python train.py --head_dim=64 --hidden_act="swiglu" --norm_place="out" --rope_theta=8760.0 --parallel_block=false --init_std_qkv=0.0361 --init_std_o=0.00903 --optimizer="soap_variant" --beta2=0.95 --lr_head=0.0101 --warmup_steps=32 --decay_fraction=1.0 --decay_shape="sqrt" --train_tokens=173100000 --dataset="wikipedia_en"
Each number is 128 + 32 x the weight over its row's rms, rounded and kept within 0 to 255. Layers, rows and columns count from 0. The size above them is the row's rms in percent of the matrix's.

# layer 4 MLP gate, 640x160, rms 0.111, rows 482-510, columns 0-79
size [101 102  98  98  96 101  96  99 103 103 106 101 103  98 104 100 102  97  98 102 103 103  96  99  97 100 100  96  95]
[[110 100 129 122 142 143 146 132 185 116 105 158 149 118 126 110 117 154 127  59  95  79 135 177 102 159 171  91 128 129 131 112 104 137 131  77  52 103 134 154 111 113 145 131 118 154 101 179 131 136 116 123 129 114  89 144 134 164 162 123 132 179 130 166 100 156  97 134 197 180 160 116 189 154 120 110  88 117 180 128]
 [128 117 117 154 121  92 120 139  88 145 137  91 149 115 122  74  73 130 125 178 131 130 193 165 116 173 113 114 126 120 186 146 208 100 140 127  92 195 140 117 147 184 157 169 129 106 177 118 129 248 157 179 144 114 135 122 125 109 100 156 124 112 121 110 117 117  40 168 143 131  82 114 100  89 155 173 107 135 142 139]
 [191 134 154 128  88 140  94 142 107 129 163 101 114 170  99 152 144 159 152  85 104  99 158 167 164 106 125  73 111 151 106  83 162 156  96  91 155 109  79  99 164 163 144  83 112 106  92 166 144 135 115 108 168 109 116 165 123  97 127 167  36 103 157 118 141 124 137  69 163 114 172 109 127 146  85 135 143  69 117 103]
 [ 89  55 152  98 143 184 135 120 134  77 125 123 175 137 101 108 126 164  94  99 150 105 155 144 114  96 133 172 112 144 132 141 150 185 166 114 143 108 125 151 115 152 115 128 128 199 107  96  80  95  90 112 151 147 130 148 165 141  79 195 124 142 137 167 178  78 133 142 186 162 155 112  95 142 132 127 114 165  87 112]
 [157 110  67  82 111 132 123 148  79 152 168  93 170 182 112 218 141 144 108 178  55 123 111 116 171 161 103  52 169 153 129 166  96 136 108 151 205 166 136 105 126 191 162 103 146 172 169 197 163 146 172 125 136 108 161 134 110 139 143 153 148 143 139 160 184 129 132  84 122  77  87  78 142 114 192 130 165 163 193 142]
 [ 90 174  78 108 141 168 149 125 128 100 152 152  85 132 153 128 110 133  76 161 101 179 132 120  99 177 141 124 137 122 142 130 207 124  84 103  79 174 137  95 154 145 128 173 109 107 146 117 146 129 135  87 152 186 171 148  97 109 113 136 141 160 140 138 130 163  78 130 127 182 168 114 112 197 113 106  82 146 125 116]
 [201 186 134  92  90 182  66 111  90 119 130  64 143  94 114 216 156 157  86  92  62 136 126 123  93 173 154 179 113 165 113 108 117 110  90 127 147  95 137 149 201  73 115 125 100  72 129 134  93 148  77 154 139  71  78 142 139 134 153 122 133 155 100 177 140 103 108 147 125 153 139 116 116 128  76  76 116  95  85 133]
 [112 232 140  98 155 160 125 102 126 140 103  81 133 133 106 124 130 130 117  95 163  74 133 110 176 155 171 141 142  72 106 106 158 105 133 144 144 140  86 215 158  81 120 113 109 163 123  74 170 109 171  97  90 147 122 131  82  47 130 136 120  81 109 105 149 146 114 203 140 146 157 160 150 115 133 120  85  92 169 127]
 [111 176 117  95 142 112 134 140  98 180 170  90 203  81 123 148  96  80 162 150 123 192 122 129 157 118  35 105 178 141 150 138 115 145 141  95  88 145 106 169  92 115 162 132 135  83 185  68 100 137 125 134 189 167 177  84 157 160  69 143 140 116 148 161 126 164  95 151 121 142 163  89 103 153 156 133 144 155 115  89]
 [102 169  93 126 134 106 113 134 127 136  97 114 171 109 107 149 157  94 155 104 113 133 180 163 125 142 121 128 164  98 143 100 107 157 132 190 193  99 112 112 128 139  98  90  79 108 153 121 117 108 143 162 192 125  57  70 152 175  86  93  98 169 148 103  99 162 121 110  87  91 139  86 182  73 136 157 141 146 170 192]
 [151 155 156  92  75 169 124 131  99 110 102 183 120 109 116 109 105 131  66 116  68 105 169  75 123 104 102 151 127 153 140 187 128 122 133 186  62 113 113 146 126  67 110 153 172 181 124  63  58 111 121 118 114 110  95 111  95 112  48 193 123 205 117 115 129 122 161 121 197 130  90 128 147 148  91 108  88 160 121 118]
 [142 206 122 131 163 137 141  82 142  95 131  83 151  91 117  95 183 203  89 134 147 139 116 147 102  94 188 141 166 153  85 100  91 156 120 146 124 100  94 146 133 150 120 133 163 133 150 128  96 169  87 143 173 136 144 119 130  83 139 173 118 156 171 102 130 102 133  82 175  89 103 166 152 126  76  73 168 126 148 149]
 [114 124 158 127 155 173 156 114 133 115 106  84  82 154 165 133 155  66 148 124 166 127 116 119 130  79 141 136 101  94 187 112  84 144 173 135 139 158 137 142 171 193 137  71 159 103 184 104 148 171 103 118 151 127 118 102 162 157 149 170 153 178 130 100 121 151  80 114 125 112 124 187  70  95 115 108 150 222 157 111]
 [108 137 130 114 108 127 109 121 156 139  87 140  84 138 162 164 127 116 149 122 157 169  79 164 132  99 117 137 115 122 178 156 129 114 163 140 102  80 180 162 116 127 129 101 148 142 166  91 140 114  78 149 116 172 129 145  97 133  90 125 183 159 178 130 118  90 137  93 179 154 157 204 141 153 111 132 108 118  65 125]
 [207 155 157 166 135 123 138  32 116 122 140 139 130  80 124 154 141 139 134 136 115 123 112 153 119 176 120 114 117 153 130 176  76  83 143 106 114 171  65 192  71  96 184 143 114 139 137 136 141 105 146  73 136  98 141  87 138 110 146  85 163 127 139 113 121 193 115 147  91  89 131 130 160 143 208 158 131 138 100 185]
 [161 138  89  87 174 112 160 143  94 134  97 146 166  73 119 196  67  82 126 147 142 162  73 117 132 128 105 142 114 145 123 113 153 124 112 125 113 135 174 152 125 106 141  86 121 206 134 116 120 149 172 157  80  47 159 118 121 131 137  70 127 144 133 106 141 123 168 141 159 188 130 127 134 124  84 136 128 128 113 134]
 [ 94 169 104 113 120 169 124 145 106 140 144 127  72 104  95 198 122 129 178 155 106 179 104 111 142 178 148 132 135 154 148 105  74 176  85 135 117 131 169 167 110  92 151 111 150 104 177 138 117 105 120 192 138 126 126  89 122 155 107 180 112 158  98 136  99 106 119 144 101 101 145 152 158 118 161 101 108 117 179 105]
 [132 145 142 145 102 123 114 130 131 110 168 114 102 142 136  94 153  73  42  90 103  45 148 198  49  71 131 156 152 175 135 184 110 129 126 170 133 165 125  85 126 144  93 135 135 154 114 140  91 118 174 116 156 121 147 128  76 145 143  93 131 107  90 165 190 107 165 166 133 114 125 109 160 102 147  57 136 117 136 175]
 [ 99 118 125  83 106 141 139 123 128 103 103 116 101 130  84 138 149 138 138 120 133 194 154 106  92 162 105 123 147  92 182 115 142 145 178  91 157 163 207 103 142 115 159 164 139 118 146 134  95 156 144 172 134  84 171 129 109 111 138  97 158  94 117 163 159 134 105 124 121  11 129 124  73  95 110 139 137 127 150 180]
 [ 55 126 150 101 165  94 176 211 174 102 100 118 132 105 100 179 175 148  98 179 174 159 117 136 128 171 212 142  79 106  91 142 136 167 167 119 151 103 120  91 149 157 131 135 133 160 192 109 111  98  95 159 185 143 128 146 101 124  94 137 154 124 133 101 115  76 145 144 129  90 165  87 133 162 126 159 126 144  83 125]
 [160 103 130 212  75 155 146 126 125  96 133 146 167 129 106  82  85 141 116  89  98 126 132 107 117 169 132  89 117 156 135 142 139  76 102 157 121  97 144 121 123 124 120 119  87 157 104 137 181 110 159 130 116 122 121 114  80 136 126 122  95 154 165 108 122  94 144 164 160 148 136 135 109 141 148 116 145 165 135 104]
 [ 99 176 107 164 141 192 142 174 147 142  45 175 145 179  84 142 132 134 154 144 122 106 118  88 135 117 104 137 128 165 141 105 139 138  96 101 134 129 173 160 109 158 169 176  94 107 160  83 114 172 137 159 114 124 106 126 116  80 163 137 157  86  62  74 118 149 133 180 120  92  88 121 107  99 112 205 205 112 102 101]
 [181  82  80 113 140 103 110 124 111 141 137  82 151 106 110  44 142 133 137  69 153 110  96 100 128 141 119 104 173  83 110 133 175 133  91 142 133 140  39  94 109 137 117 124 183 125 122 137  85 168 183  83 178 114  92 150  87 165 111  68 163 110 149 134 174  89 155  99 138 107 188 132 172 100 126  82  91 177 156 103]
 [138 148 117 149 143 142 135 138 103 127 115 131 116 117 180  54 139  88 165 143 134 133 100 104 177  80 147 129 152 144 143 167 107  81  92 109 143 122 131 142 148 151 130 119  62 115 103 118 103 102 135 151 121 140  87 138 162 116  76 182 148 153 168  87 130 155  86 109 132  94 100 131 200 183 126 104 153 146  86  94]
 [195 156 138 137  72 163 105 137 102  60 184 146 145 119 128 110 150 137 170  82 130  93 153 140 161 168 121 130 111 155 139 112 162 139 113 157  64 147  72 160 152 103  61 148 116 109 133  80 107 132 156 186 157 166 147 162 131 113 156 125 168 118 113 114  91  98 120 115 143 138 166  80  95 210 163  57 133 160 158  58]
 [121  73 187 138 132 125  68 137 138 153 121 128 148 145 136 108  77 147 142 108 108 142 182 117 163 127 172 121  97 169 153 113 106 109 115 110 165 152 145 139 118  85 108 152 111 148 155 200 139  69 116 171 137  96  56 149 127 109 163  88 108 129 120 122  59 103 156 160 128  43 196 117 139  98 145 118 109 108 166 175]
 [107 157  81 122 136 122  95 173 181 114  67 116 108 139 145  82 139 108  98  75 114 165 143 102 177 121 159 176  92 149 128 102 111 143 140 155 122 113  96 174 123 141 145  71 107 113 118 151 130 123 114 141 205  89 128 129  89 101  95 122  67 151 198 174 181 102 136 138  91 123  97 120 115 146  63 124 167 147 121 113]
 [135 177 170  90 143 133 121 101 120  92 142 141 124  91  90 141 147 124  97 136  94  82 141 132 130 146 141 128 159 129 136 122 191 146  97 197 105  44 111 154 169 141  39 126  63 105 142 124 169 132  85 129 141 109 144 156 141 124 180 119  89 112 138 147  82 114 130 110 140 145 143  46  68 148 130 118 135 131 181 143]
 [113 156 106 148 198 159 167 136 189 151  70 173 126 138 125 130 138 113 121 149 147 132 102 144  96 154 192 135 178 181 191 102 157 168 103 105 113  97 125 160  40 187 138 202 122 100 161 175 166  67 120 146 136 114  81 166 189  99  89 118  95 109 110  86 105 140 117 173 126 119 142 130 107 103 166  58 144 105 146 161]]
# layer 4 MLP up, 640x160, rms 0.111, rows 482-509, columns 0-79
size [108  98 100 103  98 107  95  96  96 102 109  99 105 102 100 101 107 102 102 101 106  95  95  97 100 110 102 101]
[[141 163 101  40 108 162  63 170 126 157 167 111 140 162 147 104 127 142 163 112  83 130 171 123 152  97 130 123 127 165 116 113 156 115 111  97 159 139 136 112 132 122 108 131  96 145 111 162 158 113 158 142 101 164 127 155 133 124  97  68  82 118 119 126 149  98 156 125  98 130  96 170  93 142 168 111 146 110 113 126]
 [125 133 182 165 131  86 142 198 185 116  67  99 108 126  69  78 173 105 154 100 177 165  88 164 149 119 113 112 134 114 119  95  92 144 148 112 181 120 159 107 126 127 138  84 118 110 100 101 137  66 114 131 134 114  72 132 141 170 106 143 105 133  55 145  92 138 161 138 115 160 118  96 136 168 153  74 112  25  80 108]
 [174 104 136 136 171 124 105 115 154 100 144 158 167 102 110 133 140 134  76 123 147 119  71 109 122 117 202 123 142 207 142 141 128 109 144 142 151 128  89 117 173 176 136 142  81  94 101  79 164  69 128 153 162 143 100  93  78 106 123 161 182 104  77  96 119  75 105 172  87 180 135 105 154  50 169 159 148 116 161 151]
 [107 189  80  99 154 189  70 119 147  73 143  80 141 145 144 145 194 177  89 127 108 105 127 150 117 123 101 102 160 128 119 119 107 196 107  99 169  78  91 114  93 166 187 130 162 155 106 128 117 154 106  56 142 127 115 148 116  98 130 165 135 104 100 112 129  60 127 114 138 179 174 125 153 168 138 127 104 113 128 132]
 [113 119 100 140 105 104 177 140 189  93 113 161  94 110 150 123 141 101 143  97 123 172 130 135 160 113 109 153 114 191 143 226 215  86 164  87 156 127 119 116 111 187 102  79 163 106 135 149 144 120 101 115  56 116 129 156 143 127 115 115  80 162  90 111 120 130  94 118 147 144 109  58 140 121 122 178  99 133 143 109]
 [182 121 156 120 161 120 111 107 113 194  96  84 127 135 139 158 145  90 127 102 171 111 122 109 149 122 107 131 188 154 119 113 144  95 109 125  53 153 157 106 111  99  93 103 112  29  84 104 152  95  80 109 122  92 139 181 119  63 146 133 180 138 113 114 121 207 127 136 185 153 193 136 127 142 154 168  79  82 146 142]
 [101 119 154  89 182 144 107 150 112 103 155 136 120 141 172 106 134 108 157  96  83 149 108 119 169 110 126 134 165 183 126 166  93 148 141 169 120  55 181 168 161 168 142 210  99  87 139 106 156 185  76  72 112 103 156 126 135 115 164 146  95 134 168 148 123 120 147 136 140 104 142 184 147 158 215 177 115  39 156 112]
 [111 118 142 135 112 162  88 125 139  92  75 111 187 135  90 152 109 136 125 107 165 145 103  76 145 127 147 109 126 162 110 120  86 175 156 180 144 123 160 100 109 171 149 126 146 145  85 156 121 117 143  98 159 126  81 149 159 112 150 145 144 122 103 118  92 182 174 144  66 114 148  74  99 102 118 132 171 131  70 110]
 [110  82 141 103  53 122 111 154 145 121 146 154 110  99 122  60 141 113 105  60 127 136 111 155  97 163 194 110  70 130 108 138 144  77 191 187 141 136  86 134 116 114  92 139 186 162 138 137 143 173 151 136 105 114 106 155  98 101 148  87  80 119  95  56 130  93 123  93 152  90 138 124 155 152 123  94 102 161 158 140]
 [ 96 107  81 142 120 148 137 118  56 166 180 199 140  70 131  89  73  79 117 128 137 190 150 137 134  97 155 127 142 132 161  76 144 160 120 118 124 123 136 111  91  53 147 155 144 145 103 119  83 127 114 143 167 146 136 100 180 141 190 122 113 106 110 103 135 154 139 143 187 100 116 164 169 113 137 145 156 180 149 121]
 [163 102 118 207 184  98 145 113  93 138 136 111 135  82 105 123 128 138 111  95 158  55 121 119 138 125  85 145 132 130 132 105 170 166 125 148 129 140 172 138 141 131 130 160 121 190 102 142 128 109 115  91 117  61 155 120  80 165 126 149 131 199 114 135 125 190  88  65 145 108 115 128 106 120 141 132  86  95  66 132]
 [210 136 147 136 177 132 161 143 176  75 115 150  87 128 151 108 112 162 135  98 159  79 125 118  80 139 140  72  94  81 131 125 133 107 124 147  89 156 140 125 107 152  81 108  94 133 149  85 157 142 152 179 142 140 135 110 108 193 117 136 135 106  95 178 201  81 168 111 104 147 102 109  75 161 138 102 149 127 155 150]
 [ 66 117 182 123 115 141  70 131 101 191 164 117 114 158 129 131 122 130 127  94 145 104 130 102 120 157 143 136 137  75 146 163 119 198 103 176 107 134  84  99 182 157  86 107  83 169 168  73 197 148 205  94 109 107 122 140  90 159 137  87 138  98 102 178 129 156 144 113  82 115 137 148  83 118 141 122 186  99  64 163]
 [157 148 153  81 120 143  83 136 154 189 136 147 178 149 114 130 127 129 114 147  76 203 165 116 148 111 131 116 127 125 102 142 108  95  82  93 130 103  57 156 114 145 100  97 146 163 136  90 121  61 105 107 157 146 132 169 131 116 112  71  55 168 128 147 185  81 150 140  50 131 109 153 128 185 143 126 147 136 155 154]
 [124 115 164 169  36  85 161 113 162 142 108 100 188 163 129 207 110 134 148 138 127 152 157 136  57 122 155  81 163 124 180 127  94  88 122 181 145 116 129  99 154 147 131  92 147 137 113 137 118 140 104 149 108 126 106 187 187 156 163 153 179 114 194 108  84 155  87 201 146 118 123 103 139 123 160 118 136  84  84 129]
 [119 146 135 113  90 149 123 101 107 164 117 137 182 204 138 165  81 101 152 182 104 121 143 101  92 116 123 102 164 112 117 148 121  67 126 133 135  87  79 135 104 132 118 112 110 113 114  76 128 148 139 149 107 156 128  97 184 194 176  98 116 161  95 151 108 167 120 110 144 150 117 159 152 126 169  78 125  60 119 173]
 [141 114  98 121  85 139 118 147 131 128 147 175 181 147 140  65 119 143 124 179 164  64 212 163 142  65 116 144 137 142  63 127 168 111 126  99 148 175  91  96 187 122 103 144 150 142 119 165 156  84  98 134 114 104 143 177 148 140 108 158 104 144 151  74 155 183 152 142 161 133 177 116 132  78  90  94  64 120 103 136]
 [104  92  85  84 115  90 101 138 106 131  89 156 158 208 153 157 127 185 127 126 134 128 191  83 128 175 168 146 128 154 122 116  88 144 171 108 108 173 172  96 101  64 150 123  87  61 130 114 156 143  77 147 104 103  89 137 110 166 129 117 137 115 130 118  99 185 119 148 122 123 125 114 143 120 133  79 177  67 171  67]
 [127 107 147 136 125 131 153 139 157 130 141  91 109 155 107 131 123 121  32 163  96 147 153 105 102  99 135 121 145 116 131  98 126 128 105 121  95 105  54 138 124 134 133 103 176 139 112 121 151 120 131 109 136 114  79 101  80 167 139  92 151 128  77 170  97 112 162 181 179 124  96  99 104 126 139 116 175 162 133  87]
 [133 147 112 186 146 160 109 119  75 135 126 108 152 173  89  93  67  54 147 115  99  98 109 104 126 126 148 141 103 131 223 134  97  94 207 149 122 123 164 119  92 111 140 113 150 165 112  99 137 165 120 163 103  58 122  98 150  71  87 154 123 183 108 161 124 139 161  91 164 153  95  76 120 116  64 114 149 127 130 109]
 [129 143  96 121  91 132 140 132  75 112 159 136 161 104 137 152 161 120 133 150  82 127 142  88 126 156  55 147 123 112 160 158 129 112 191 108  84 154  79 176 126  97 135 218 120 181  94 129  88  62  98 113 104 175 111 186 106 100 174  66  69 140  99 115 165 113 122 110 160 158 137 145 121  91 143 137  96 125  76 113]
 [155 122 117  97 108 130 166 175 166  96 156 141  72 147 121 152 125  58  77 120 106 140 129  71 136 118 177  79 104 135 164 183 153 143  99 140 205 131  47 154 105  97 163 167  80 129 118  80 141 115 112 160 134 137 130 121 103 115 133 146 156  96 178 167 148 115 201 133 122 160  70 115 145 148 118 122 114 129 102 135]
 [ 91 136 131 134 178 169 147 115 125 110 162 133 153  86  74 131 146  86 147 124 119 132 177 145 157 149 115 125 126 148 113 109 170 123 169 180 103 175 179 110 144 134 139 147 172 174 211 109  90 147 133 113 164 149 125 146 141 151 118 116 245 143 154 134 111 185 146 101 165  83 104 131 151 148 133 112 162 105 158  87]
 [137 122 149 145 154 159 136 167  98 104 144 165 149 175 124 131 111 151  72  94 126 148 154  89 107 150 133 160 125 115 120 161 111 174 144 105 136 101 103  85  65  87 133 148 165  88 134 139 140 127 123 112 150 153 111 127 152 150  55 154 195 143 115  96 116 136 137 140  98  79 148 112  79 158  68 180 181 149 129 166]
 [157 113 132 138 133  94 146 123 152  71 142 102 140 148 127 130 128  86 155 121 155 125 118  84 123 160 152 145  50  77 150 162  96  99 133 186 186 114 105 112 147 112 174 156 119 133 138 172 114 117 122 161 153 126 167  86 165 166 114 152 148 142 166 142 122 133 124  87 135 109  95 135 136 150 134 146 160 105 144 152]
 [177  87 197 114 155  99 150 123 129 117 102  83 119 114 112 161  84  68  81 140 183  67 162 131 138 161 129 126 150 155  94 158 105  85 169 132  94  99  66  77  81 149  92 134 142 128 100  57 128 116  65 165 119 153 134  83 129 152 140 157 103 121 100 102 108 122 138  94 157  74 164 116 187 104 146 120 122  92 124 142]
 [139 163 128 121 181 118  89 146 131 151 165  89 127 134 133 104  84 172 128  85 131 196 174 104  93 100 147  87 157 180 104 114 112 183 162 131 166 148  86 141  96 124 138 135 142 155 134 121 101 114 163 171 131  87 122 130 140 169 129  99  98  99 214 131 154 120 110 117 109 119 208  64  65 142 125 100 151 129 112 139]
 [131 178  85 142 121 156 121 129  76 131  98 188  91 100 104 209 131 132 141 105 128 121 139  81 184  88 106 159 109 131 122  66 127  64  93 118 128 111 167 156 143 122 143 143 167 173  54 131 106 153 124 119 111 160 184 190 150 127  91 144 133 151 138 119 104 129  73 181 146 130  72 102 147 120 102 148 153 132 172 145]]
# layer 4 MLP down (transposed), 640x160, rms 0.101, rows 482-509, columns 0-79
size [104  85 100 103 101  91  97  97  97 106 110  98 100 105 103 107 107  99  98 107  96  97 100  98 101 107  94 103]
[[124 125  62 141 130 137 134 159 145 123 186 131  99 108 124 137  57 176 180 121 159 129 144 180 151 102  87  96  84  82 101 204  39  86  97 159 137  97  82 203 133 146 144 128 190 148 120 130 128 127 152 110 166 157  94  75 151 165 168  99 131 131 124 103 118 108 121 148 172 149 147  96 136 120 164 104 125  80 125  85]
 [162  33 134 162 117 126 129 133  88 120 123 116 162 167 126 112 189 199 166 116 156  78 110 106 119 131 151 126 171  54 170 111 142 126 122 143 158 126 131 125 113 174  70 111 143  88 131 170 193  68 154 164 154 128 116  74 152  94 159 107 110 150 107 116 120 132 151 166 112 135 173 169 179  93 119 132 143  83 115 141]
 [ 74 165 117 123 116 171  94  86 163 169 139  78 122 122 147 142 121 148  95 105  85 122 131 153 105  83 103 153 139 105 183  79 126 101 111  70 155  91  98 108 113  80 134 144 132 156 136 124 116 112 118  93  86 122 128 167 168 144 143 121 149 130 180 135 177 113 130 152 116 157 104 118  98  79  80 136  89 169 138 136]
 [123 158 152 166 173 101 137 155 133 112 172 143 151 106 127  56  67  84 205 103 116 165 101 190 144 114 130 158 185 118 155 146 141 102 156 150 172 143 167 151 135 131 162 155 173 179 170  80 104 119 151  93 152 136 110  67  89 116 125 112 161 105 152  88 138 110 105  96 115 194 106 145 179 133 150 122 113 122 107 148]
 [128  77 139 133 135 112 131 118  71  69  82 121 151 131 175 145 146 145  95 172  91 139 154 137 149 107 147 135  96 141 132 120 136 119 110 124 157 113 112 186 115 124 123 115 127 131 172 130  15 181 143 139 159 145 136 143  71 127 140 127 202  77  95 147 177 137 158 119 131  94 143 122  97 127  87 124 130  70 130 108]
 [190  99 142 227  76 107 185 178  92  56 109 156 101 127 144 111 145 150  94 145 126  90 142 121  92 132 121 134 161 167 118 144 144  69 117  59 136  94  90 151 133  92 101 112 146 113 115 138 104 112 124 120 179 141  96  78 108 151 152 116 131  75 143 149 128 138 148 160 134 153 154 205 179 167 112 119  93 146  85 133]
 [143 186 199  89 107 168 104 111 142 143 127 112 142  84 105 196 125 201 105 120 187  90 171  81 105 132 142 167  97 114 165 107 168 105 112 131 132  97 180 125 136 143 123 108 125 176 201 119 158  91  99 210  85 157  94 141  97 159 152  96 102 176 111 105 166 105 122 117 147  97 111  90  82 207 126 101 126 165 144 145]
 [112 131  88 127  94 154 162 128  91 122 124 112 139 165 109 142 129  60  90 132  82 162 159 145 122 148  82 119 112 163 118 177 143 118 163 103 104 147 146 124 142 110 145 150 131 102 124 124 165 121 133 122 139 130 186 107  95 132  74 196 146 242 140 130 145  96 101 128 187 149 110 191 126  98 158 131 131 151 153 182]
 [135 152 109 160 100 207  89 120 126 108 159 103 149 149 109 130 147 128 103  99 105 125 135  69 146  92 162 213 105 136  95  99 135 197 134 144  89 108 213 121 193 156  88 151 157 100 138 141 136  98 116 132 162 119 169 122 129  81 124 134 189 139 100 115 100 175 127 176 142 146  94 103 140 136 104 134 174  89  69  71]
 [136 140 130 187 113 134 151 168 108 126  62 107 136 129 115 159 114 127 122 182  58  67 124 150 143  63  95 127  81 177 104 147 120 119 120 124 153  96  70 109 148 103 142 149 169  70 128 119 129 134 101 101  62 145 104 122  75 137 149 147 142 150 132 141  87 124 144 118 155 151 108 120 107 143 118 128 114 139 100 123]
 [ 85 145  83  82 134 165  91 140 179 122 138 138 130 114  97 126 131 111 155 123  61  95  85 112 151 163 151  78 168 147 128 157 126 123 124 133 155 112 132 136 157 113 110  90 130 104  64 145 180  36 125 100 115 130 142 106 160  82 120 153 121 150 116 147 125  87 121 121 169 136 203 141 110  91 191  96  70 162 165 162]
 [126  96 148 152 149 103 102  73 107  92  68 182 145 172  96 128 170 115  78 172 126  37 159 114 106 102 108  68  69 144 124 150 182 137 164 113 161 129 185 133 120 101 130  67 132 113  41 151 120 111 116  56 158 127 173 163  70 102 163 164 141  86 129 116  87 133 165 169 143 132 136 177 158  95  85 106 134 162 130 156]
 [ 96 139 105 124 119  76 164 143 110 131 112 129 137 113  97 147 106 100 107 155 126 107  79 125  86 142 126 113 132  93 129 113  64 161 110 176 119 151 130  75 105  99 174  67 158 130 112 174 128 137 117 135 128 131 167 105 164  95 150 145 189 132 153 185 131 102 153 133 116 156 101  81  81 123  51 130  64 116 191 106]
 [132 148 146 106 152 103 130 159  97 122  95 100 127 125 112 103 138 139 127 107 163  71 102 153 133 110  87  92  89 114 136  70 121  92  98 154 156 163  81 103 134 112 149 145 156 121 163 139 133 114 114 106 162 157  63 157 207  94 138 228 109  48  89  99  50 105  78 108 160 111 154  71 148  92 177 152  95 124 172 125]
 [134  69 179 112 122 171 118 158 140 146 163 161 125 100 200 126 131  48 151 163 146 122 159 132 153 192 126 137 176 135 104 161 124 112  98 156  68 125 131 134 130 109 134 148 137  91 157 210 165  84 156 159 121 159 105 182 147 112  89 116 181 143 165 131 169 132 124 139 132 135 122 126 184 150  94 163  61 142 156 149]
 [122  73 120 126 118 162 158 152 165 108 142  66  87 139 105  92  73 141  97 180 118 103 111 103 119 150 132 176 124 139 125 132 163 128 153  68  56 158 165  52 132 144 118 141 120 111 106  95 168 138 134 134  93 117 111  60 168  69 137  67 117 111  98 136 127 102 181 159 108 125 131 151 153 100 133 176 146 145  99 124]
 [114 153  26  79 132 149 103 114  97 121 122 119  72 125 128 152 161 159 124 132 166 198 161 102 137 108 161 122 151 167 102 198 140 184 106  90 106 179 126 168 188 189 101  87  90 167 153 109 126 150 147 131  75 123  99 170 142 155 136 117 104 164  54 151 132  49 142 147 131 114 117  97 149  88 104  86 176 162 102 120]
 [124 116 139 132 144  84 135 163 147 184  79 123 132  84 141 124 164 182 173  78 123 103 118  59  84 178 137 204 173 107 112 130 157 131 181  77 118 118 107 165 141 121 170 141 177  85 124  64 164 155 130 144 191 108  97 160 121 158 108  97 160  84 102 114 147  77 112  60 142 141 151  84 137 144  99 142 135 130 154 139]
 [167 102  94 167 113 130 117 186  47 113 126 110  98 108 136 175 106 138 152 144 133  56 142 159 123 129 169  94 144 191 141 173 103 108 135 143 135 132 136  77 120 164 105 115 125 119 129 122 110 117 140 119 207 105 124 121 124 169 137 107 103 150 178 136 159 187 155 155 117  90 113 105 191 110 144 109 113 109 112 132]
 [103 127 134 128 172 110 144 144 133  84  93 101  76  97 111 162  98 133 149 171 126  59  79 161 163 144 109 147 160 164  80  59 161  87 113  93 138 113  96 108 138 131 153  85 161 158 160  69 106 137 150 123 116 129 176 119 117 115 141 156 122 171 142  86 174  63  84  93 168 148 101 152 155  90 170 143 104 161 131 156]
 [148 177 167 207 172 135 170 136 177  45 108 114 151 140 134 117 104 126 119 128  72 104 143 137 176 186 138  69 150 112 129 104 114 122 117 178 131 121  77  74 138 165 129 119 143 141  68 109 129 115 159 104  73  86 143 100  92 131 171  85 102 214 102 112 153 131 202 158 115 153  97 122 195 103 125 133 121 124 127  80]
 [140  97 167 129  92 115 139 126 100 104 105 131 186 160 107 161 151 133  92 103 128 174 160 184 166 139 128 106 118 164 190  65 127 109 117 160 155  96 151 197 112 124 101  74 138  84  70 169 133 113 177 102 145 139 132 191 151 166  95 188 103 122 137  48 128 124 114 177  95 103 115 151 159  48 148 138  89 120 125 102]
 [147 144 154  89 120 138  60 181 172 193 155  90 135 136 118  55 145 161 142 138 121 104 128 164 112 106 144 109 211 138 145 140 125 129  96  86 145 140  63  84 131 156 166 110 123 191 140  95 152 156 114 143 113 145 157 156  77 120  93 137  79 109  86 178 152  88 176 135 177 160 167 139 110 106 135 139 102 201 137 102]
 [114  90 132 147  95 154 133 119 145 133 125 106  88 186 203 106  86 171 139 118 108 172 105  74 164 167 167 139  91 142 159 132 127  99 123 133  74 129 185 139 100 175 116 157  95 178 135 118 126 121 158 152 130 117 134 142 104 133 125 152 161 116 160 142 147 107  64  99 136 186  73 194 175 181 121 136 117  40  67 103]
 [164 160 133 146 129  61 115  83 115 165 110 145 130 181 118  95  63  86 127 152  62 104 111  95  70  84  90  41 104 113  98 130  75  80 109 149 110  94 137 106  78 187  95  53 124  70 115 130 151 172 143 164 112 194 141 143 160 192 135 136 123 139 111 140  89 110  77 119 131 121 145 155  66 165 133 161 153 137 118 127]
 [132 128 110 124 142 141 150 130 126 116  95 119 109  85 143 132 106  90  55 155  82 104 139 132 159 192 143 139 186  97 103 137 119 163  93 141 162 157 122 106  89 148 121 199  61 104 107 163 152 133  96 103 127 107 179 137  86 117  77 173 192  61 110 135 115 157 132 157 129 123 146 129 170  96 123 163 165 124  89 163]
 [131 130 102  82 104 144  91 140 161 132 113 143 128  90 156 148  97 142 133  81 128 187 106 109 204 124 124 211 140 122  89 177 106  86 157 151 152 125  82 156 164 141 150 186 148 162 127 130  94 123  75 158 153 113 165 157 142 100 119 122 112  27  64 194 136 114 127 127  99 108 152 139 150 149 117 167 145 101 161 153]
 [147 156 177 171 134 146 182  92 164  74 148 142 206 176  70 158 143 102  98 131 139 111 157 143  91 125 137 131 117 128 203 118 127 137  70 182 158 118 103 118 137 155 163 123 100 158  94 173 159 122 105 128 132 103 144 127 140  92 150  81 110 152 134 118 107 188 184 172 147  97 112 154 146 103 116 161  67 130 139 190]]